config = dict(
    norm_eps=1e-06,
    tie_word_embeddings=True,
    optimizer='muon_variant',
)
Each number is 500 + 25 x the weight over its row's rms, rounded and kept within 0 to 999. Layers, rows and columns count from 0. Numbers have three digits each. The size before them is the row's rms in percent of the matrix's.

# layer 17 MLP up, 1280x320, rms 0.207, rows 795-838, columns 0-159
099:537474462495500528521518444486494484510486524507508509511546520491519503413477481486547499521485507507508504486516516478515485493519530529442482485442551499522518513472468510511502492484545551508488514467525496530513492486495508513528499498505530501509495523455558470482470519502488452505484515489484510464533480485513539537474529514524481501482536506500482519458505483477510424478509494511495524516463505501517506494508470525547554523502502493530481479562518514487445461485493516
092:501500512492489484451492522483520479498592497496512510491514457487523547521499523479510488500542523483488495506483496482483495523485506486475503501490499490534506457515507495507482473482511544487455447483427452503579532485501482531511487506507509531499490474505480499501523514504475518477519501470518528487512490549521463536450505542512501563542465482508442488488512484540451518478483468495486506520468511491523502484530475502485450487495455523543509515525475507504503479494528489
103:544526511529522494534463500524493494520522568501538447516494547485490543524507501499485468542470494520508479575460510541462504480520510515502515493488545513420495503485466517500534526509518505529521495533491489479529484470516500477546482469501503469531495486494482466505482507502516519520478489497490508512483522512530526479524505480527494470505504496496505491490517482532522507515464471487502477479469525513482502511552551489507517522497506448491484469492513531471529493480517512
094:528500490489521504523519517496488494490507496488519504500483486527490512538515455526472452513543473515509468478558518509491496525486509491520500493515495476527454540496538499462527512488496478499444503510487514505502466511491526487464430507503513503462528497445518471519527525494509494521513440514473517508472513485485499524478489526501485454511478495497472485511535512495501550514552491474488482498482505489442518492494515486522539508477485490521521496492483464463527518439447473
098:487511484533493520537518461461515548440529504506509493509499505512476543503526470482519492488503487470495464519465484539522512456521515495415468507459492509504465542506519506487483515490466477549536486478489494480472518467528508465552469524489488519481461454480538508547491477506485502490512530472546514503484520516520529498519521489458491508519468531512494491460532496528499509500486510475495485458533533493525511504527468481486512509526498482503502496506472483474513520484509465
102:515509455488514537499521495513513519469519451523516492530487512473523510517556481501502499487500512499457466536483463476496465491491538450502498486466477525522525515524492479495519486475491536465465443506488500485487506464544491521482481473530462493483485486533498503478487520488535486540436522511537488558511464459490495527517520478515500506532494490488517490509508536537464504509480508529493542478508516508524487507516518486507513503490461458481498469529502487530488513513496504
102:512489501549503499496496500485515494545472442539495462489549515553481493546495497531474469512497498500442505509527478530464473480521525502474488530490517518520465488463519517475527481479518543484535471479518504492511523468524498487487491543504483512533514478506514497499483498484472507508506516521514471512535507475521505509468478538510517469548499522454510528476555516465504465508507531505501482503525528475502515528519558469492504510506542485501504512502506527488481462483503520
104:447493555508492486543523453512516486521504494507538490496517528480494478513507491472478461524499493501492471488501492452521496519525514466500467489492452514545509484515491502489477509501494480503478491572536485500484527535530511446474467477462475564521489493493544532520485517527499475503502519538531486519468497503502512493465487531498488523518470440483517498511500500452513519457471512454510500526537509545475510522452503444475505518515536496504494501517506449520505517456499450
099:497465509533508487471497526497483476515519463476481479488536489548488500499485438484484475488487497495505511552511459495505499478503515506474536525514476438537466459511491495484479471507510551482486499469530496494514512511464542526484517512497506476486503517495502495479486492533468514497479486539501496484512505520499539533499552499555458495469487508507512516510484502515488484499458463499496481547497478490534508477475497461508507488508444518487481553504485532543498503489534509
100:468529448492506467493504528484529488484531471491531500511433526508513461508467534509501504515470494545553467503474459479494527506470472504484537511474523505492519499490510493527509487479527521469481501526507535519537495531544523529490549522485535509428530440504498512473498504550471479511481510499474520496466512537534506497523476486514514481506500480550494501510506532517489498506547505472460517488528510466521533524513539448515468508466511450478444493484516505522512528487496480
098:471467491462464486523483474482500494479489466493525508474530494490491515513501494524530486478472499470506530488525517516545464497506498496494525504460472510471495488503480492547461537496548464524500518520513486507482488508530463535493472531480533488505494545482500514498458488530479498505473485470504466538527544486497517523540486516513476467527494515453483540475515522500521527494506462529519473439465497476506471510484492501475527520491500459471518498503472524547450502502534521
104:551483483487497537496448503473502529508566511507480495472519514494482513559545481545505465495485486522475522519490457469450509516524474511473494532486455523488518514481501520536487535504468472517499531476539507521501503466481532525513488495493492475499503471482525496523511434493490502489508464544465497428476537509541503521498547519493503493468516500541522445522488503486449507582498514498475505508506525460465512530480469431487498469486501472508500492511524443497483509448528495
097:467543504490491561486489504530536517506518466507523518526527502460487482491481486524480478488528498522481480519463486479485504484508495519488492530483489462482482507496482486508515521510504529464522522531532495525473490506509494506531475530512514500508470491504476495502477511484506479473493500453468551483534444471467486528514465542493539473518488522530504511513486502440501481536496510533445498509490464505463532456496520510513457503503524541516492523455530483523463493477486528
104:506495518501448519525458475437523463531485505499502516481514499553514465493568497463486489474504491539508504479535483516501513460520511522473458473532505502481484514460501487508500494480500511503506527490512500553512524504507529527513506523486494490526553495517484530478521475534492543519476520427548513493521486504530520486463480496452519548536583502491502515492514513500524462513478522459482514520487463493491547483528482540528505494501516460450508538530525504508475443503539491
096:460489521560527455457447488496525473485486466438548479512517490498496503536507522518533453503442487510502501487490519515513503449494556463476470478539554503517535490488475533513518506517514485476510466525507479497506521484495471486546520514470483526506469493502460476518515476477523517492542499520516524517498456517490502491433486492526481467522513499537507494493551473531489482518453555455528505479533462517501446521492521484501474527552461482478489506488493496470512522519485438
097:517509465501504493517511529503523506543495541495575504525531478511483489529499522508502491522515488548481463504515516459503500521524491467501522484497510475479500486492447491451502475536472517493514504504498495518525482457514477511539526521538462516465495459464471479553564487509497524513496456460465483512487468481503522475542520513475525500532495436504443457513481511482499506484512478498511523507467505508518448484483500480502526507487484533529493446485500522535486499508464509
096:539483452520464493459481506493492543473479475507504458433455525501488518498480501458509538513480494496497500533539504474503502477492483528498513562506519502460450473486506518492535483498500454446533445528509494506494512515494510490472498523470496474513494493544533528493481497494509528553507504477483500508443479486515506534501506494482474522504510547557532504529460466535516473488527511504459545536531462476498501537530510484505533492569486472502494502577495459490451473478540501
100:502473494497493484506512482524471548470497510503497478477488477486508516461474471478543499506491502515465506522474472503510539492462511524464522484460540513510509489522475542510486456504533520500524490529512502489498524486530479486480512530473540528512493491495488458521564482557513487463513488472534489467507468451476561501472506484502514492501499481515501545512483491488507506581496500509527508510467470500492485479463470508520503555513536526526530564532473481520466524466500518
094:493533537478469511542462451504492513503539527467465487538545510499507478551497482531519467534505496504514537506477464445516485515481481522475476494461487487525490515466514490489463460459473531518502492506509545518488526489501514469503545487522476510499496489475507535531503503451498508490467503487479506440502515529477480526467538535478526481484461571457488509472496450479471503517485510537497476482504497479504496514475487471496501530513507523530509524499498489513549525508462529
093:473490548485546484502484512524506484521519501486542523541501512538505478472486484504516494508478521515545566477514486522519500495477446463469517502504497505481536463458500478484550534450489528478529515493507491473549475483513515521477520523496467497514537488510467496547477555556505484458499504505517510460525524522457558490589500509525497495472519529479501475505527519521494452507457503477511494514456495469521446544478502482505494522514521508469502520457524516505489544482523497
105:506522557507466483499477545506516508497480508532503442472483487469485498509520491525459483486478536476540454503535515478518524508483510517486481526471487486474532543465503492521494480496484477471496469513488491510450505515523500493499487488489499506488513501457507497516484547482497534485478505516546556488486498512503511481490502507538530468542512472512485484478499493458496511498542494528546485524432505484525480495542511506471474466468506483479489504497464536463495503499524501
095:476479516512496535538507467492507457513490527527525533501519513504473559488487472531502536470433498496519485475475485513500508523462465525488504512450540493507500483505481514444512507470503506500505466504488492552476513555516473511476540499488492522491476509514541487472449492511536496557478498466529556469443515501514467474496462488448504503470549490509537502489456454543531478492519489491526482454489490519500511499480505484458484514532498511534486515507492493479467480548516543
101:521489507488477575522512533463524493531486541511515519499498502507511438449489506505520444483481477471495496511526528498485511488513511424505464543487479504547469452497507499475505521504528517543508510485521570511484494445512503512501530533500515502503459501510488496530481481487483509478499501434545539504491484506486499487525547488516501451537464462498533470509522530469469500501512472453478511491513497537478482476498496480475461495508512536496484466492519483540497517513479512
093:486502519492524483441522535532472497515494479499494528518491499513465482522495504558504496461525498447527477457518528523495499476494474513461528484473480501471495480456500552489467503535506521503533538523507509514493497478482563489543487479476519480541499507507495506481473469525502450528511548500481446459517422522503496507501467499514509493489497542514496497524488487481497534501517509524503520509486497505489541480497488492512476528504474531532507495522503476517472523486479509
100:468471495460469513532520477500473501485500486491527516484506513513525565509555518464446475534497473504500517510513437463508522522479501458494463503493507462528492477510484496529483533520526501524512499480462479491511510512546512518488491519492480482515480488491519495495501501457508530525486475477494514532538501474498515508493532509481510528507489468481552463484467500465477507504485517543463497497516499476497534517499544512524468488474521501517521548505554477496493509519465535
094:526505485546426505499522510507525511453509507514499542529486508431473501516520495532519520508487458484485522483449437478532467525485480504532492508550445472504534484485500506478492540468543514498543523480492452495492513530453491524490495510509494509482513514491492482485509475484537565469504505504473466547497489551461511479578476502470505485500560518501463483500475526508487473511491499480514534506468481522506523508480515507466511504478497470496536522492456492496480557524476501
101:504523519499509497485492532515478466501474490507538504508464475524491528449514482500539520518478512500482489533518558508505515497491546494487521512525490534512514489474481531446482525506492498475523492471529489517447517503521465501466477498470506505493527545531482472493505492496486553511468541507453542524510558482487476506499474518516459475520546484501450491527493506497522521532501518506515486533494521465476482528513525528506454521509517536478490489523528475470452529502430539
093:504539540517521522544506525447474503534473507538518476503499494467512493470476535510518492491504534507505487450498486501532495532473517470473534520545454509491473508483474524501525474493510530496522497483513490475541460505502535511508519475519494529517509512487523544500513489487496495487495479486478516508522479546498513513512508501525499482500476489467457503464529478497503514479530510521515466487496500504552475512458527510489526547488530516464477486529506510528498539466461488
100:469475550476546511480515514536480478499471489521483535482519520483480494513501500480553521491442492528520496494483481473522482503505508505487509539494504537466515494478485527486486487534505479504452505477494503544481515499514523499459489487474514508503532513488493503490508498482478426535540523500457484485436518521563499547492529511467465475472475478510493527493532510536480485514500520517528561519509488517477472500469481516508505458494530521505481474480513520491485506512500476
101:479476523524503474533498495544500501477516492504475507511512501508487535505500495506472514502500538506497498494508478504469486514496487544483513453472486499510494487476500507504500488500495495476524512556546503504518460471482502500502518491505512547492502460509469507490530493526507543519509479525517522519507553468483492582496516503433530494439525480477502491528502486515507525478516515462516512464492474514502477530482516438427515488512501517478506517497524477483479515541542512
102:520517462501542486530513477469511502463530499518496522565552527491506509505492471452445527571476481515516475479514503520481518493511553531499527496522513509501494465457537489506508482496515458498510515490502533536544508488483550445514495490476487520501481530489510567500520532514514514439507510462525499501493507469524516495567470500506489506544477491456532484505502512500505492497497490486511475495502527518514457493432489508520508475493535497501473506528530508497519506502528547
099:500512496467491518481455468490529493518465512538478445527493513484534461567506508527504489499512501523477511491486437486487474502498491436524516560532453509534495480443508478480469513448514488528539516487516506489475487480512467495512494465504468481546458487513513507489495480533487499483510520536488480540471534494494495509503532460530486508449497501526463524495496514511498513491509510483487525528549476494494518490466503498494508471494533499534522485506556511466478499506506491
095:528510515510504457524516506495541521525483479491499495514520502498525503515490490516481538473462498482495507516498440512520530495500486510490543495515492542496488471496484513526515489490466523473487504456478513478531539514473505521483530468495494527489481459490505515462495511489431508454506525518527497564526508529469524470525472515485492488474503522543576520489531480477471545482507529496538513574531488507533482527489499491496504459544520490527511475511438509498506491503474489
099:448485465489542546493559509472470514512612459500500476494507481529494462499518496458523530503486477524541465492498508480506521489476487518481510523499503499492494500517530497478468502533536528523486490527477527426545494481488505463484529510530510451473498503478523518485489491511491525495551499489496540470500491454486550519484501520480537514488500505514526481510503479485521498495506508515470525470513487516486524550489500448524458503475517494489475540479498478468526479499495516
096:487534523506520512526494466461496479490505515542498476552511521490494484490491504509490473524538522520526487495471500491503487529525469464451483510498501535507483522457474473475484503496509529506516476487468526485497535538516499537521536522481514469480478537495524508516503527518475489468513450464506506517521480498500482497483500503435545485460468498503482497532503475516514487502529535507473515473521468471515500543500527514514520558515543505517515548495502513552492512498516483
096:512473502483467492495488524493474521523526545533484479503528484477534493516517514479549517459471515477512524508527483491531500496493467494465528514496535537521517535534498512482510428476521492454476460430513482519479511511440502516486478545474468486498474475503471499492500496501487526490451504478496536476452524518514552542530510490457519476513489473518518527512498563508479454467526479534529503485462504502478481477474552475470479455518492510526487502543521435495514493509496521
095:460477525488470482491505499504537490529504447489509503518502495431529483587518476516502443517492467498477481492492508542487515505491490535473523530503479527505501513510487485463499482517542544515514477514530504540462531519471491505484479480515459470533492514466497506479520486500528475481533510557474437501522515500501528551481495504527491502508521513482515515481478461453471453509517513479506544501530440482545469484467477479460493490485490506493474494533507490508532507491462550
100:475483502467538494454480446469526502495508475481474488503499494539517515508480508509450496521541508520493475506508472512504510543493478459494509495504474474458519452531508528492485484482542498501482463496538497525524556534487500487466526451510496510512466523549474535473504500492565487453518486467492463464561515512457477514502521504519513563514465501560482490511491480481516516530500491528511528502530517549534510518488474523510556457461527538497465483495488503503554541468490502
103:481518502479492476476542533471476450480496479513543501499483485521477482512492496473506495467518527500483482526530505498514476555475480490480479512524433515475541482450491543518484479496511492528518496499476517500461516488531520451504514528534494481554517478475518495477497481530540487541510512552486443492490519505476511494473484504529486473535474472539508474500524452548552512537495511489487508527508485529528479514475542498530493491515463500517535483491484515506469482542503488
096:514518492520504517512485476468506488529529530486478533482530499536483483505478519483513464473491548523511483498484501487536483518489457514479534461532534547466498469505494492499544496493535534523465515480488479479501484488513497486484499494545505517533525472480541499487483499458521482542504510508507470503533518489537533511544470506500519479519521504497504457528527436490461493525531534524512485465501476506485482474498520523482497543511527524490522498476491528517497499490520532
104:501537550493527503505455529468490529477518516534525478543471485505502550493476494508459507484512541488523509501499511533510475509475457524515530486512549502499558484503509496488523518466489531497506481495510540525503481483540491484450482522482499505506500473510472517505480465521488481471555489511521501515501512497458511542468533471531491523471466501521495494462525477512466507488462556469533492492488460512512513516496505510505544501510509535528525526507479474491500531554502512
103:461496504558489514494522547496525465479529488518523477490483475524447464467483496492478483510479491528475481519483447485476503532507530512525468456516482527479478483511510548527480526483500513556478558574510423479485492494491521514517502497494550472532472522483482498455488466499490505527513504490516519508513529515520473492487481536482510519471518479514462439489478508519513461481498505518540506513514428505490520471509463445480519499447500499476504510493505467495527463482497440
097:478504573482518495536459502480532531515522480501487547504577554526530506475478503490512485445522463469510492521509501498488503505513521501494479526542514465485497540483481515496518500534494479490500490486453460532486516475510485525494439485515486503511507475496472473481518521494500484492507500499506524524501495487444499495491523510533507502492571531465484522495503492511510466517475506504492530465485544503543485501474462532522533487496486511521499501513511462509499544505499503
100:496525553473485500461469509527497516521525516469480505497484454517497488507512450478537475457529441525502529501521547543508491477493503520498495514487504478487531484522508545495467501514526473454439513499483499527476511532474436542513510505503496499510497492471487488499489519438495510493503492512528479520479473486452569507508490500498505513538477486545534524481484583508485482514510499453473499460511505488493535479528513487506502496500480533503505461464538501495495481533497482
# layer 17 MLP down (transposed), 1280x320, rms 0.115, rows 795-838, columns 0-159
098:480465497561497506425477503477508493518492502538531483508539449491504502510533513474490516508487475528503509479556487536508503540479500478493531525482530506475480496481529515478452523501462516517496501515506510446479506517477452488487502508480524507525483500428485472538492460528567486515493468502473505490512520461466507461474506466506482458522466480536525526529492464543509520469524490509457511507479486458480527496528489543511496534503493527516528496548444490539497547483503540
091:551508511485508538495509487546527495496537469516510478529490497443501504516451471521480527515515464529540520490491497503531535507462532520518483493495504462499517551496499505516503469532412477489517504501526519508485487502484502484456542533507536500484489530506490505476462472503469493546487480456458531517504513443501526512467500471480498472490459554512523487509511464458505468499480539500519508520508480497487535531490487498517547529492491518479490476530478471495494513499478532
102:472481516482529493486480531512542489510470507512492548512493479547537527451494522549532489517536511469549489516481477455486470525520464525459498524511520498493424517499544503499472490464476493490488495504488531514490490472518526496467527511451514502441475509477524522491508514460489535545507514494497505499488499432507442491493526477504471489502472461551495485490486500491511490510509535522507471480532489500452498489486496514514532502518507484562506472472511509533495507532520499
097:500469504502467523481503514528507509517478520474457485475519524422516516484460485488509522453510534528497526475439521497507475491533516495462535497497482514507536499485470512496468510527449551495487502494475521521486542431486496482515541525466505551467521470499524482502489529509471516514520524522521498499539504496559496457537480508483495484501496561490540483480499509525473485529487490518514487543520467515541502496498488489446481453536522506532494585503483509557523484520526512
101:522475508481505482471464487534494501573483483499474506484509494518531497510504515500507496497504501484466494508480535484485502492477556509499527522517519517479487492483525483485496486527519506533468508520533489481511434500462476480531516438512459509494497505487488512520479443524502512508473555505522517513483474487524439523498456515460452508491542501469543482474572455514544507486459526514533507503455479507486477490530514519504467504528470508512485458515530510467527469477476485
108:482465519501517508500529498505478511526487502465518525500522489535481518477470475465518510501490477546498504517487502501522492541489569523469542524493472489469517525475525485505506539555407489523504525509477523477477523450494452494479508505476513508490462488489497531502465489545522516465467483488507482474513486561511512495500528491516509514490497484526520523471486508557489514500502537483538477469490506500490520453541478526490458442493505473518504514444509478506473486487459500
100:509472474500481541524507513485523541454485550484454501522484443505479501501536550526515515499498492509479500503483525493529500514512504516542504491488457481525518525494526510468513495462565472518484528498485551498515499540529495508541504503472521482516499506499514518492502483499493496427529501485454501492517474532466538486487528496515473498443483482453473487537432509542516494513500496504453493476500526488471533510507541510532515510510507493485530465514481475478541497507504512
103:464483546466505526517504510493454509461473517533522509485488496491486527529495541481494535544496501509482535498473475474527491498508468498480542461491530496499501492462489497522525501513535525463514511495490503504475494490526513542454456465481501472520472490469492481504526501488511499492479466522504522481496499529501535478541476497497480537525556504537516501480446495506488458511479499517508505494500509474511526546510526493478507478467506504517527517530463462541525494494469491
096:525481528521520540472552511514493481525514463522501473513516471524475525526484487481476514477532490503479484514502522506454501473466505484479570502508554510512491467519507483465519450457465560502501502482506521490528505527492514487518457461495504509503509555556490530483475502486504474458503469518521494522488490502502507536513508524478485565518500491525503515519506524552507503486537509502502524509486478494499481480506435530482481490522493449497456517465555524477453499481532560
107:567489514473527510526506469513515516468466504502512506498505429477530495518467492509505470486549493444483438531479477519511509485526533518499483501505505468486471448484480540548524556513513488493481475539501510440504473567489479461527454461506483499517507500488517548475513479517498514514532498499562515513498522492504496500499457487499483531498475492467515522515502502507432452492504480473515485508528506485501459503521523518455465523468524457536556500479503501495505512527519506
097:497505494512478497483508509517486529494458496551540524512509468522482479494531456476484493470503463493538461461467534483510487497552512521498518515508498465501497528503542510486499505473532468508544524490494507500484502451483511483491536518512473470509528490516490476518526568517517524505521493514501497516494491534527485474468501480496481494482486446485497480510476503512512460528509492463518594531539520500524521552483480505535476497523534517537483492488512519509524544539486471
110:479503518473457511443494539471461468521485476505492513483509569502493529543528437516484481509523493493496518448465515540514501464485477510508460558484505515517533491492506485524458534504468526490466453529470492484517530502454503486541496516508557497529488511494474520497519536499497510490550470552452505488477449508457520507466475525509500501502471471526513523495513546504517451481558536531525496488495547474467476478481497490523544523512506527520488498505516544535510485464508484
099:523477507497517500506501530498513504507481486500494560510506474541516540500463524479501502452550509515538536508475469469503476441503477510511492523499501489474462462503511521481502485487450523508463489482452503514501526528476523517493507522507500537521496550522451509532519510500467532529499534489485512503540527489483507487478482533459456488484479477503475491506457515464497492468500471484499504454523550518502497519510525489476511452548472493511490455506503525431517516510459460
104:503475535493500542500499429522444514487556506538469533490532473473510486517523489518513461506509551494453520554502557492466481518478494463466498479486475557475499473488504513498482499470497543440528510474499483499470501537452503519504485487541516482505498524524499532536498473526477492481458465510525508465527471513525490460486493480491471460496530496442467536508473537515501510513479497486513472538498486496489485473479537483451505472516523488502501474497497535499512508504493491
096:504514493513490485496491541499521516510482496500519470495481556495486517514505529451495517562498497512495530526490486479420462496520519506505490479472516488481505530535530522520478547460588522507466491520504529525488484531517506490534498536485494537485479499496515500495479510554505501487512520482491501448529525531516491509484497512434493491519496495512449511479440455564488514535495518493493489467487545526483519484463518488476486448495512469492486530525510503566462477461477523
100:499509550455499505462488478514506520522490523526542499526500481476512472491454486481487532454509520488479541497528521495507487466502524454461483504472492515527515494439504523491458508485499509478517533501487514516526493507522537481516480510459494506529477518571473476502489546493499506562520521554525513490516529487512461509493483519474502550523495509499504484515519535496551487490483507520503487506495468518512530505520443508465509433504496500482536520538487554538535483500496476
105:501537527493512472540509487457477473487475483535506519527500503508528480495455481536499479486545530495548488520505485488529504529492453536492517468447479513483510512533442526494543485540575462488509480463518512488546486470556529504482500503516511525520504530513526514479500533497516492459479462507485475491511495482526500448461497552550460479450533512542535474451534480521516486480470496534527450528510516518504526493483498495490520522513491521459501502516511559493512528513508477
096:475487484496478538533538516503514494517528473496491506473515516503493470529498502514507459512524504482540509474499526469516498475523501510469494513513488505513509480476544459500536460480498512504459471474533498491519540528461522491525477511489507492482513512487496453487488528494483467507518547516463492497500524511463485501468517507444498489491525536499502520517499492542519481482518510524466554495524501545519459516512521516478514466489485544509518497482522549552539507540513533
098:507498501491504508507517513527469504452532535534526482484477527454535489453496507474469493473497497535489478468501561457483490529498500496500520541504489478546480502441487514508511495502443503519496526479510458532512485499474501470524528477482482516486471562468523487512502514516481463495529549515496522517516504440490508490523532482509549509494515504507500457543482512515506454472468511485513524503479467491532456491484544535487517515485545503461502505503454497500480500532503500
093:508500506539534529542512530473495491481502487487485551529487465499469535512466550487495508471538497472464499489510563485515516490493481485482471497487486460468498531494563531528501497487505509516551481491477542461531443502511518494472490477452540491470475463531508498516480537443495527520529521501541519467517453497536494491478448492545508529578540531477524532464471484518535508501523527467509559473526473482492512522543525528529474496509523471523515492498477500503482547453484482
101:481532484513483479474488479498484523510473510518521458491494527509497479463504477499472478510515504508531439497557519463544509518548506516501508521469475483489512531453549472481468511470426494500532540495541509483441488560476512542459517505490517489499548501519500528463488489468529459487508498515458541506488524488499513493509479441501531496532482473557526506478492479536494480522505481479477494526457489491551480523543519490513511478520508518494472525518502509455518528521518521
092:529507479482474477456502493482473502513484490476534502470514522466520471499499517500523480471494491532467521489493505497500477511512522533460512517473489521514462522517477527501520480501421531477521484530520564476476503512511536505493536520493448453501467542476537480529513506512536509490502468443522497489469504536451487502513534497518506517493517492464519502516501503469481492459522503528469512480499537490481543513485524515498482511499502512520531489540476456481518478498478470
102:500539483511483481469467478525489468522530480510514482470533485546475526521508495536502497483489541518501520467504536487484506532489466510519490495470490487506525516527527534495495536487464473504494551540482502492418535488508506527469486492472498500469533479481493506440571521516536458528513486511453477543549529547495524488479426547515492523469502499503492496456482512486470509551479533500540515518482445513498508527499496492488524546476455495480475529524485468476485452492483495
091:473493531472484533501481504472493505525492536519523509483491490494538506486459491506543528467480537461522498546473485505491464534510481541534509505521490490494513499526475466510526497498435504483547544499520457486440538492532466538486492512476539482475508500493499479552475533521504471469515498452545483495511534503539485504504519518486492473518479525518492538447479490508467512491499471499461510496500501492479497493482540518504493491482517482519491462494523491480507478473464496
096:493508460516530509536498525474527508501519499504503525511483485512477499538505531504486513506453530506490576485447505486491500508480504512476490501540555478499487493486532525482493482485443463497468486503538490509485494508472453516517499500487482496512433452429486506498486515510543493515484498505499477481525491529515547532475489501500509491466545578476499511503517528510492463498467524484469482505466529522516515488517487471454458478478473499468529547511496500467509545524479486
092:512539443543516502480492457450485473497481480519512488498520459524513488465505507509469476526464496490493470520480527454507495466481514480515471507459501552504492498510543470526512509475550486524483481523505499512518477452537469568509506483477470498502504505485499496470470525502501496504462492511512525468506494524492507537489486540532545468506487462514460502551502526506494480478459519492474507496508510500463516487530488486493491493523518506541467472510520477538580503521509457
097:513488515473524475508531488458458504504434542498484500536546520462496471562527476489461467504521512542527495503490447491504470554529467512484511480520485500541503468502481484469486494500420511527465520474485493500457453473511462540512533509478507511491480485508475557513542528505524483529542534460531490525482491472505472468525473485477544489523505493509521499489512504483524481496476469515525435499458512533512481462494532534492527532475466511484521524507523529488489518489534490
097:470490502527502512521530527566477500514498495503471518525499510501481485500532480493471476558483447518501551516483512548468503497494490480503423489502474480487475552471484517510425528554463483500511495536486513500492514485509488471468499490505489521500472479487450478522504518521522495503483474503530451529486488534487478505512509516497498489477514478508506510535470483523484501483490508577506489516520528501447457524524486526468484464504483491505500514468466513456491495499527504
097:480500473475498512526488474508498505512466528524514526531484463429523571487476529514492489490471509525502549501455479471507523536516499507457506485482489508510553507519472538483493462535494493493511489485483521504471453497494520532506517519488527514489506506488496540458488512516476486524474522508480524463514532484498504522502498470470495503513528497498488493471507507463493528510459510503483500497489483440500508504499515456479513488516475527477464503506490510518532473485517473
106:480489480488497517462498500455466553494469479501523506534509514529545453514481465466484507518508457448489533474487491502503528511497454496518524513512559500549479494482527476516474499495510515466526489507455551475466520500534534529507479490515453508512521550482452496507423478494507513497497498495519501510501491500519484468506528495540484527488504529502455496524497456477516504498506513515493513466508546500478509483511520500550493517459493514517454492515518495490527493480522498
101:500511525483538519489467532516517513497468482482502447522498459498514482504527495473493505558539531513517506497479472493481463486500517484509504505512544479457466494483473491490479539507527503552490509506533514477446474500509485538479499534501487483518508466504530473503498513498461491470461480496481486501520492506498553490421494542502505471516534485548472480497485455472536557517520523524532506500526506494494499510511457584476507513514531518452486492525532466481496534511517483
099:467474512500512541473523531506512492494534491483513465466520481494500514522471548505502490501480465502492476490512557495485475491475448493478500496509547508486445495546486479511506468485502480498491509511517486540523480540501502510486530512539498523438523516488475544527495485467469514494495494506515511465484531499495468549488488528487488544532496504506477492497480491518533506478551527472506505459525489512509523487502533528522517455544466484497508503485528504517487483478506483
092:498485475498507509454558498482527493444452537484497476483466501477546519465514532499516488474480480517489504487482520513492506463522497490479492490500480486521497501535535527484475498497385470507506492503511503505489520485515530454464521501506508483526459467512487542518511472489503448551502556496444525490489519477521508540511486474486516499511493489500521493495495484501498491476449498506469488503484489482484480474453494517525524483499503510523490485532509513503516502490515495
093:501509471508515486464492485566482488494507482552533477519479544491505490503525482508471507514526514490499510463462481529439482486487514493468499536530492530477481511525508509509506482450535491480501495491469537481510509502492494540495547488498523524512503503470522502484534502516538519527471476476413478538505488497517508495459539504507510459516513481515499509505535516482506503509495523537522497472497501503514494481512513526499483516565449504503478519534478463557490490506473508
096:583505508483501477501449482482505505478480510507517473528490516478519528532463505498491474495512505506524459483510503512514504457508507457505456516516485506495488490526511482472487438494546508472504535487528514501485506535512517488528475509435433556514517446516500497517475514505507478493514493491503514500485490498504501506485486551505500498512510512496510536506525467568508555465474506476453515493565492525517493557503515530541505479469507511545476523456483474475511503479480477
098:446528525498536536506484500532525521470504492468518477500459510482484520479506469502457505527500503511487509496510530529482536491533513479485480484534491481465448485441507522480505515516506511494486465540488506488521514428509529510540524517470520493489503511501490482532524513493485531492499492519501551491481486503500473517500540492483494498484467511513492476515482504484506489495457509466482495512491482496509526519476471496505484488509462506500495529488517527474511489520496473
100:501494489489468460498505493523488461496497534496502453533439529501509505502505487541474458563541502523491504504510489524502498491525550469489500499536493512514510495475529508472513490532512541488495501507505485487506509469509485494526511418496486500531497504467546500505490503454453541517519495470502500455483465500526502499468475532455499484506459514476463501474469496510520509495496515512510487509474514496487493527498504487506504484507537525486490465452517469495478511517490490
098:500442543482468498488470526484484488490460470534496506544484473521479521515473513458534471468504488518488492540455494528459488505488510483473560471505453519507534508517483519466501520499470506495473529497484535509525502526470493517519534493493515480520480490448542493510474461495487506550507542475494556520491483505481539481499479504469507480500512508482506498468506526470482488518471547500523494483464501501516507530491489496516508566517517523512511533529472489500512484489508478
106:534529518482475498478519503477493455519500497546492535469504494481487513488566499490478517503517525520479490502546442494526496515511481534478513473511490489493521487518548507497504462490521518503487526514509501454486515486498498477479516507553470502478518491534479503490454517498465497510542531508491479469517500462512480512480495494523571519466489489534456478470501508481482533512511507520512537491521519482530482540488499488502474453488534469479490509486503496478553491443527447
099:473489505457475493477494545546533525503479447534496517508511518520485504461486513510467527469497528518527475507517505527464508504497463463488528498464478525509471552477509480522492502542453524481469530525490508539474553521508492480493546494500506464496520485532509485528506488504448510480475544488441489499476534480498510508503549515541520501515474503519511474496491517486522505512476529502487473510525505485472526483478534522500503466474503492507482509507461464523465515488489499
108:544477528494530483520490481510509524488508473457516489475521487466503497497534489511509485479471544544483475463480513520596538489513508484463482538510535507509481534505525483504539497521502489492456486495512528505474478529470519467498521517451459567449493475455469551502493501505526498452526475502517506499507526530496518482533532477504486495489482459481449530518494471501500456539527503532507510491545528460530499519499516476481479515498484468479521521470507475510484525485516492
099:500503479495476505536498528530536519528511540491521502485527524465540498485529530442510469496498546473524547487542515471519523485476503519518522484492532537454489546490470464505480441480482523511476473489523537490515505490504468512526488514497520548498494491515521475498553495498500508529479511529537496501469483510505442466492498478495489496517480447517476495524507506474510534512510487514518494507516473459512488514492480501501483470497528526503539495533506473516501518490481537
100:524495508536505519500568483497456510520491522527490536531492429479443487521474505494503503498504479490457467456480524517502486475519467515483503455459518521490502454467484474536508502503532488523493506523488463475538482469504488534474496498487531504459516499513531526493482525498505511500512462473517502507507456525493517487445543469482513500556505516504496494507478506490490503497521497518472494464516451559464494502528533484497463518509529469508498461503490496518520528495508510
106:528482490501519487503537504479445468479509501470468492471523447518486471470499515504482511490488505481435486538493527503496513541487548483498501501492495467516482497510463460496521492547551441490507512506500492502487504502494533506516493498497497531441483544529536485481505552487523442496521503510500511503531499503502497514454491532522470470490495471499524453493454494455502512509524490532525493500504550483491546513510527454509525539471497486503479497527501516504480482468514500